Weights of a small GPT-style language model, trained from scratch on English Wikipedia.
Architecture: LayerNorm before each block, no biases in attention or MLP, untied embeddings, normalized queries and keys.
Training: a variant of Adam for these matrices, 323M tokens, 9845 steps.
Each number is 50 + 12 x the weight over its row's rms, rounded and kept within 0 to 99. Layers, rows and columns count from 0. The size before them is the row's rms in percent of the matrix's.

# q: layer 7 attention query, 320x320, rms 0.0751, rows 30-63, columns 240-279
# k: layer 7 attention key, 320x320, rms 0.075, rows 30-63, columns 240-279
# v: layer 7 attention value, 320x320, rms 0.0695, rows 0-3, columns 240-279
# o: layer 7 attention output (transposed), 320x320, rms 0.0677, rows 0-3, columns 240-279
q30 079:62 54 53 70 27 47 52 51 44 75 37 46 61 67 53 26 34 31 42 41 58 34 25 43 52 55 51 50 61 59 48 50 56 47 47 71 36 58 33 59
k30 087:58 68 49 40 66 30 58 40 52 68 54 37 49 59 63 45 33 23 49 40 48 59 57 60 58 45 39 33 57 42 56 46 50 56 40 45 49 41 39 63
q31 094:61 51 63 52 54 42 49 46 68 56 47 55 70 37 44 61 70 54 61 41 48 35 46 48 41 62 39 27 26 36 33 40 54 38 48 57 52 55 51 53
k31 093:66 65 48 52 48 37 56 63 59 45 28 66 46 58 45 68 71 49 55 71 43 31 55 47 57 50 63 48 23 20 66 23 60 47 52 63 55 54 47 73
q32 100:40 53 49 47 41 51 43 64 83 55 48 59 47 55 69 45 47 31 49 44 38 41 69 57 53 45 38 74 54 42 43 50 62 61 58 46 56 61 59 46
k32 095:46 57 64 47 54 66 30 38 48 36 51 62 58 54 51 49 65 56 30 53 37 47 48 52 62 54 36 67 63 37 51 49 35 31 36 56 73 61 66 60
q33 089:57 56 47 50 58 48 50 62 58 61 60 46 38 58 75 40 34 61 56 68 41 55 46 39 67 39 62 59 52 40 50 40 60 55 58 33 54 61 50 54
k33 093:30 56 51 55 51 51 45 36 41 37 59 50 38 44 62 57 52 52 28 47 43 48 48 50 38 43 40 52 79 67 48 43 61 46 27 79 47 66 50 45
q34 101:32 50 43 45 37 71 60 56 57 68 66 58 41 48 51 74 48 42 30 66 48 54 44 58 60 34 40 59 56 52 62 68 51 55 45 53 76 67 35 51
k34 100:53 52 53 31 63 74 56 72 39 54 72 53 54 73 41 52 39 47 43 52 65 73 41 47 47 54 58 62 32 31 61 60 34 43 33 54 52 23 40 56
q35 101:36 47 43 43 38 54 57 66 44 51 54 57 56 47 46 68 35 52 39 54 44 57 38 46 59 38 31 37 63 55 45 37 38 62 43 50 78 56 43 51
k35 099:62 39 44 29 70 58 47 48 35 59 69 24 59 48 43 67 46 56 50 21 63 34 46 72 56 66 54 75 60 38 51 41 52 59 37 51 55 49 44 43
q36 079:42 56 34 47 81 57 65 48 68 42 67 46 54 61 26 48 39 51 53 25 47 52 67 53 47 52 48 50 58 39 73 56 57 60 45 42 63 37 69 52
k36 089:30 47 45 59 42 62 57 67 52 44 54 33 56 66 25 46 36 64 40 32 36 30 39 38 70 63 58 77 54 51 40 69 37 42 71 33 63 71 35 52
q37 101:38 52 29 47 52 35 58 54 70 18 49 63 50 44 57 37 43 32 55 66 53 60 42 59 41 58 66 55 60 61 65 64 53 51 46 37 60 44 51 40
k37 099:35 41 71 64 62 65 46 36 68 52 58 36 45 52 40 32 42 65 43 55 34 56 26 63 56 51 52 46 68 57 49 58 35 37 50 43 38 32 71 45
q38 087:40 33 45 39 59 47 66 38 48 53 61 59 62 56 42 88 53 53 47 49 50 43 41 56 32 60 37 60 53 43 52 56 25 46 35 68 38 58 73 33
k38 079:47 41 51 49 64 50 33 64 40 44 55 55 52 33 57 51 41 84 55 50 54 68 29 30 53 50 69 52 48 58 35 63 55 58 45 50 57 50 59 54
q39 091:42 51 47 44 60 45 42 81 24 43 47 52 39 65 31 40 54 58 38 41 40 38 51 40 41 50 35 46 44 36 49 60 50 57 52 53 38 51 54 50
k39 082:31 40 43 72 47 51 56 41 46 27 62 44 45 48 38 45 51 63 32 41 50 51 34 52 48 49 45 64 41 54 42 80 38 34 45 51 52 58 57 55
q40 090:53 45 66 56 35 36 51 72 29 53 32 53 57 40 42 53 61 48 54 46 47 35 45 46 48 49 32 31 40 49 49 55 46 69 54 65 29 38 44 56
k40 091:54 47 25 47 43 30 63 59 52 52 37 37 59 41 56 69 40 44 42 42 66 28 40 77 61 41 43 37 36 42 53 49 31 44 46 25 36 42 52 52
q41 084:65 34 61 42 71 41 52 36 48 54 39 43 65 28 46 65 61 72 54 67 38 40 53 53 53 61 46 41 38 39 58 65 33 45 42 44 43 45 65 58
k41 095:67 43 42 36 62 45 46 68 34 39 55 41 59 51 69 79 52 56 69 35 67 35 48 42 47 53 70 49 37 50 41 43 54 47 48 54 53 40 39 69
q42 092:53 61 54 36 40 34 40 34 71 59 47 68 53 40 74 49 54 39 28 64 47 40 62 47 24 39 38 50 53 43 74 27 48 54 57 59 46 56 46 51
k42 088:51 57 51 57 48 59 42 27 35 48 48 68 47 34 53 46 46 48 48 72 41 57 42 57 51 42 49 27 62 51 63 39 66 13 40 57 43 42 50 63
q43 085:30 67 27 49 30 52 35 42 44 42 60 63 45 40 47 40 50 31 55 73 32 65 63 62 51 37 42 61 58 57 48 65 54 43 61 38 55 35 60 35
k43 093:44 44 43 37 46 67 53 59 41 47 57 58 48 45 55 63 71 35 39 30 64 70 62 52 28 69 44 43 43 52 57 63 49 42 58 39 32 49 58 57
q44 099:62 55 58 55 30 43 46 42 37 36 44 50 48 48 63 54 70 53 46 45 24 38 35 49 39 44 39 53 33 38 73 46 73 46 53 54 37 63 54 59
k44 099:61 52 33 54 37 48 60 42 30 41 39 55 48 49 61 67 61 39 64 45 48 43 63 35 48 44 53 47 32 34 50 35 65 56 33 36 50 58 48 62
q45 089:58 45 59 46 54 63 45 38 49 51 62 55 23 49 45 43 34 51 52 85 53 57 57 60 48 52 46 56 56 48 50 49 50 47 29 52 47 65 36 56
k45 095:60 49 37 36 52 37 45 56 49 45 49 55 47 39 51 60 43 27 71 49 58 70 66 47 37 44 44 21 29 78 52 51 64 56 39 43 46 52 30 35
q46 080:43 55 54 68 68 61 48 64 44 79 45 39 40 70 47 50 27 43 56 41 43 38 52 28 69 69 47 48 63 57 34 59 51 44 54 66 42 48 45 45
k46 096:46 70 51 58 56 48 54 70 62 57 44 46 55 62 43 52 28 55 31 40 52 37 71 46 84 53 39 51 64 33 46 62 42 35 56 51 65 65 25 63
q47 082:57 57 52 57 56 36 47 44 62 42 38 44 52 59 54 38 75 52 59 34 42 42 70 55 53 28 57 51 62 53 64 40 54 51 58 37 62 55 52 65
k47 097:43 51 54 51 48 35 44 35 30 39 52 29 51 73 43 55 37 46 35 53 44 32 38 49 79 71 41 52 58 47 58 45 37 34 50 51 56 60 38 42
q48 084:40 48 43 50 76 36 50 56 38 42 42 44 32 79 44 47 28 51 45 51 49 49 77 42 59 50 58 58 45 63 43 27 44 54 52 53 69 46 54 39
k48 090:35 45 52 53 72 58 52 43 15 43 40 39 49 49 40 39 30 76 52 45 44 43 49 48 61 62 60 72 61 69 47 52 29 39 55 55 60 85 32 40
q49 096:33 58 32 48 48 51 42 72 25 54 67 48 53 56 52 63 60 47 52 50 64 51 61 45 54 58 64 45 55 47 34 43 54 61 48 48 45 46 83 40
k49 096:30 44 56 72 40 44 46 61 60 37 57 50 58 45 47 30 62 63 44 48 55 43 52 38 53 34 43 57 57 51 34 56 63 58 60 40 67 72 64 46
q50 095:50 52 58 50 40 42 47 39 37 53 47 50 41 47 47 44 57 54 51 46 38 52 61 29 43 58 38 43 52 52 63 44 41 56 64 45 39 34 32 68
k50 100:38 57 47 46 40 27 53 40 37 53 17 52 56 57 48 40 22 46 55 52 57 42 24 74 63 61 44 34 61 42 74 31 41 51 53 35 32 45 39 57
q51 085:54 44 66 50 58 39 55 42 66 50 42 41 38 60 48 55 63 51 50 50 44 44 62 39 22 54 51 50 57 54 73 34 61 29 46 58 42 44 37 52
k51 086:46 62 46 61 52 34 41 15 32 45 43 30 46 49 42 68 41 62 58 50 32 47 45 49 78 53 57 42 60 69 63 33 57 32 48 53 61 57 40 40
q52 088:45 50 72 68 53 56 41 67 46 59 52 61 45 66 46 29 40 52 33 43 47 73 34 46 47 45 72 71 54 47 52 45 51 49 59 62 51 41 65 56
k52 096:37 39 43 54 28 66 33 40 49 66 41 48 41 38 51 57 53 30 56 57 46 48 61 17 59 57 49 51 72 61 55 59 73 57 32 43 33 86 46 49
q53 090:40 41 57 34 44 58 45 65 54 45 60 50 50 57 42 46 49 60 27 48 51 39 58 60 43 56 47 48 50 64 39 68 34 54 30 49 27 63 51 25
k53 088:43 34 53 53 50 67 61 55 50 54 62 49 62 44 51 53 55 44 61 53 59 61 25 70 39 48 46 59 55 45 60 60 50 74 56 48 33 49 57 45
q54 085:42 51 20 39 67 60 55 10 65 27 53 51 46 76 34 54 50 53 66 69 31 50 69 68 46 59 33 62 59 54 37 62 34 62 67 42 43 40 52 44
k54 086:50 53 53 61 56 37 56 42 25 40 46 45 62 53 48 51 46 59 57 47 57 48 37 74 46 53 52 53 61 64 53 63 34 48 64 47 60 47 44 45
q55 076:50 57 47 41 55 42 56 79 34 43 47 60 43 41 48 55 57 46 63 32 49 39 71 30 66 36 45 47 14 46 58 25 49 43 37 39 63 49 37 43
k55 078:36 37 56 42 45 38 43 41 71 27 46 49 54 20 57 44 49 58 62 41 29 66 54 53 37 61 64 59 42 68 50 58 61 61 33 70 60 57 63 57
q56 091:38 59 52 41 59 45 49 68 77 63 62 55 51 41 53 55 60 41 53 46 47 51 36 57 47 47 49 77 54 39 64 54 61 44 32 51 60 46 53 53
k56 100:50 56 34 56 42 74 37 59 48 40 68 43 49 59 30 73 62 53 37 53 28 50 63 24 67 54 43 70 53 40 41 48 66 48 44 56 45 59 46 37
q57 084:56 60 34 34 59 51 53 28 52 49 58 21 55 65 49 70 62 52 55 60 43 72 60 45 57 41 46 64 53 43 30 61 24 46 44 45 51 50 66 33
k57 085:48 38 72 39 51 58 57 50 40 39 57 33 50 57 54 48 46 62 36 37 40 40 39 52 61 59 44 58 71 57 52 48 52 41 38 58 87 43 46 53
q58 088:57 43 61 32 59 59 58 57 18 45 50 45 51 41 45 73 54 77 57 50 51 45 61 43 65 37 36 39 26 48 36 26 24 45 36 49 54 67 53 40
k58 090:65 38 54 40 56 38 51 56 41 35 49 58 53 29 52 45 53 71 44 41 68 43 36 55 32 56 66 62 31 63 36 50 35 77 41 50 64 44 60 47
q59 084:38 67 23 47 53 70 55 39 55 39 72 44 48 49 52 49 43 52 46 45 76 56 23 41 65 43 55 50 81 29 62 37 58 43 53 54 63 45 46 51
k59 091:48 54 44 51 47 60 53 42 43 62 73 45 54 66 41 59 49 61 42 60 45 23 62 39 53 39 62 47 67 16 45 47 59 59 57 47 46 54 35 37
q60 089:60 50 50 49 67 55 53 61 33 44 41 42 49 63 41 49 40 52 65 56 69 47 45 54 54 45 57 64 40 49 29 36 47 51 42 84 82 60 66 46
k60 100:71 45 55 46 58 47 42 69 49 52 45 41 50 41 41 45 51 48 64 41 37 36 57 26 69 66 68 59 66 55 53 63 60 59 56 54 60 64 42 57
q61 092:61 67 56 65 46 51 24 58 37 63 44 40 40 38 54 48 80 49 43 62 45 26 56 50 69 48 60 32 70 47 55 52 66 52 80 57 25 49 48 50
k61 085:62 54 47 47 38 41 64 43 56 75 62 36 58 44 69 60 51 29 38 35 62 46 64 48 51 43 47 13 53 61 37 38 51 34 54 48 46 42 35 47
q62 096:29 46 44 65 47 47 43 42 54 62 39 57 41 70 60 23 25 47 60 53 38 33 43 40 43 72 63 58 76 56 64 49 41 55 63 59 30 56 42 59
k62 083:56 58 57 60 35 58 46 51 42 58 38 51 51 61 52 46 27 30 38 55 59 34 74 50 65 64 44 45 74 47 48 50 50 57 78 43 40 70 53 34
q63 090:71 47 54 40 56 61 44 57 30 61 64 53 41 48 51 57 55 40 54 63 52 38 73 47 68 64 36 58 50 53 25 21 40 52 67 60 53 46 48 56
k63 088:43 53 64 44 59 44 31 54 50 50 48 51 51 33 52 27 52 48 49 55 52 71 57 40 29 34 59 46 48 65 37 42 51 59 55 75 61 41 69 51
v0 095:30 52 56 32 54 58 53 62 52 44 70 43 58 47 70 55 61 54 52 69 25 38 54 66 51 58 56 50 53 31 45 47 56 62 42 74 57 61 43 54
o0 096:48 54 31 61 46 41 40 39 36 66 37 73 53 50 53 62 70 63 44 56 50 51 48 61 68 48 66 64 58 48 55 63 57 39 51 31 47 33 57 68
v1 094:68 28 50 65 54 40 42 68 43 48 44 72 52 59 35 51 42 49 52 43 34 62 65 45 53 53 33 70 60 63 20 58 53 67 42 40 59 57 49 76
o1 092:39 47 47 44 56 47 76 42 57 42 54 18 55 57 36 57 51 53 52 45 51 55 24 63 59 69 67 55 16 57 36 39 52 63 58 41 47 58 83 50
v2 096:53 74 47 50 47 41 44 59 51 39 67 64 57 42 48 39 48 60 80 46 52 54 48 57 48 40 53 33 37 47 56 33 47 51 38 40 54 60 60 48
o2 096:60 59 57 66 69 59 39 52 54 61 27 22 55 64 57 52 33 35 43 55 36 51 57 65 44 61 33 63 49 31 59 92 61 47 43 53 64 51 29 44
v3 098:35 51 57 35 53 46 56 48 56 38 42 66 56 67 54 73 32 41 50 73 73 39 46 38 57 55 58 57 61 78 51 70 39 44 50 57 42 53 17 30
o3 099:54 44 69 47 43 34 56 55 49 52 53 36 63 53 63 28 60 51 55 52 56 61 62 49 30 40 58 49 55 57 50 27 48 39 57 36 50 47 65 61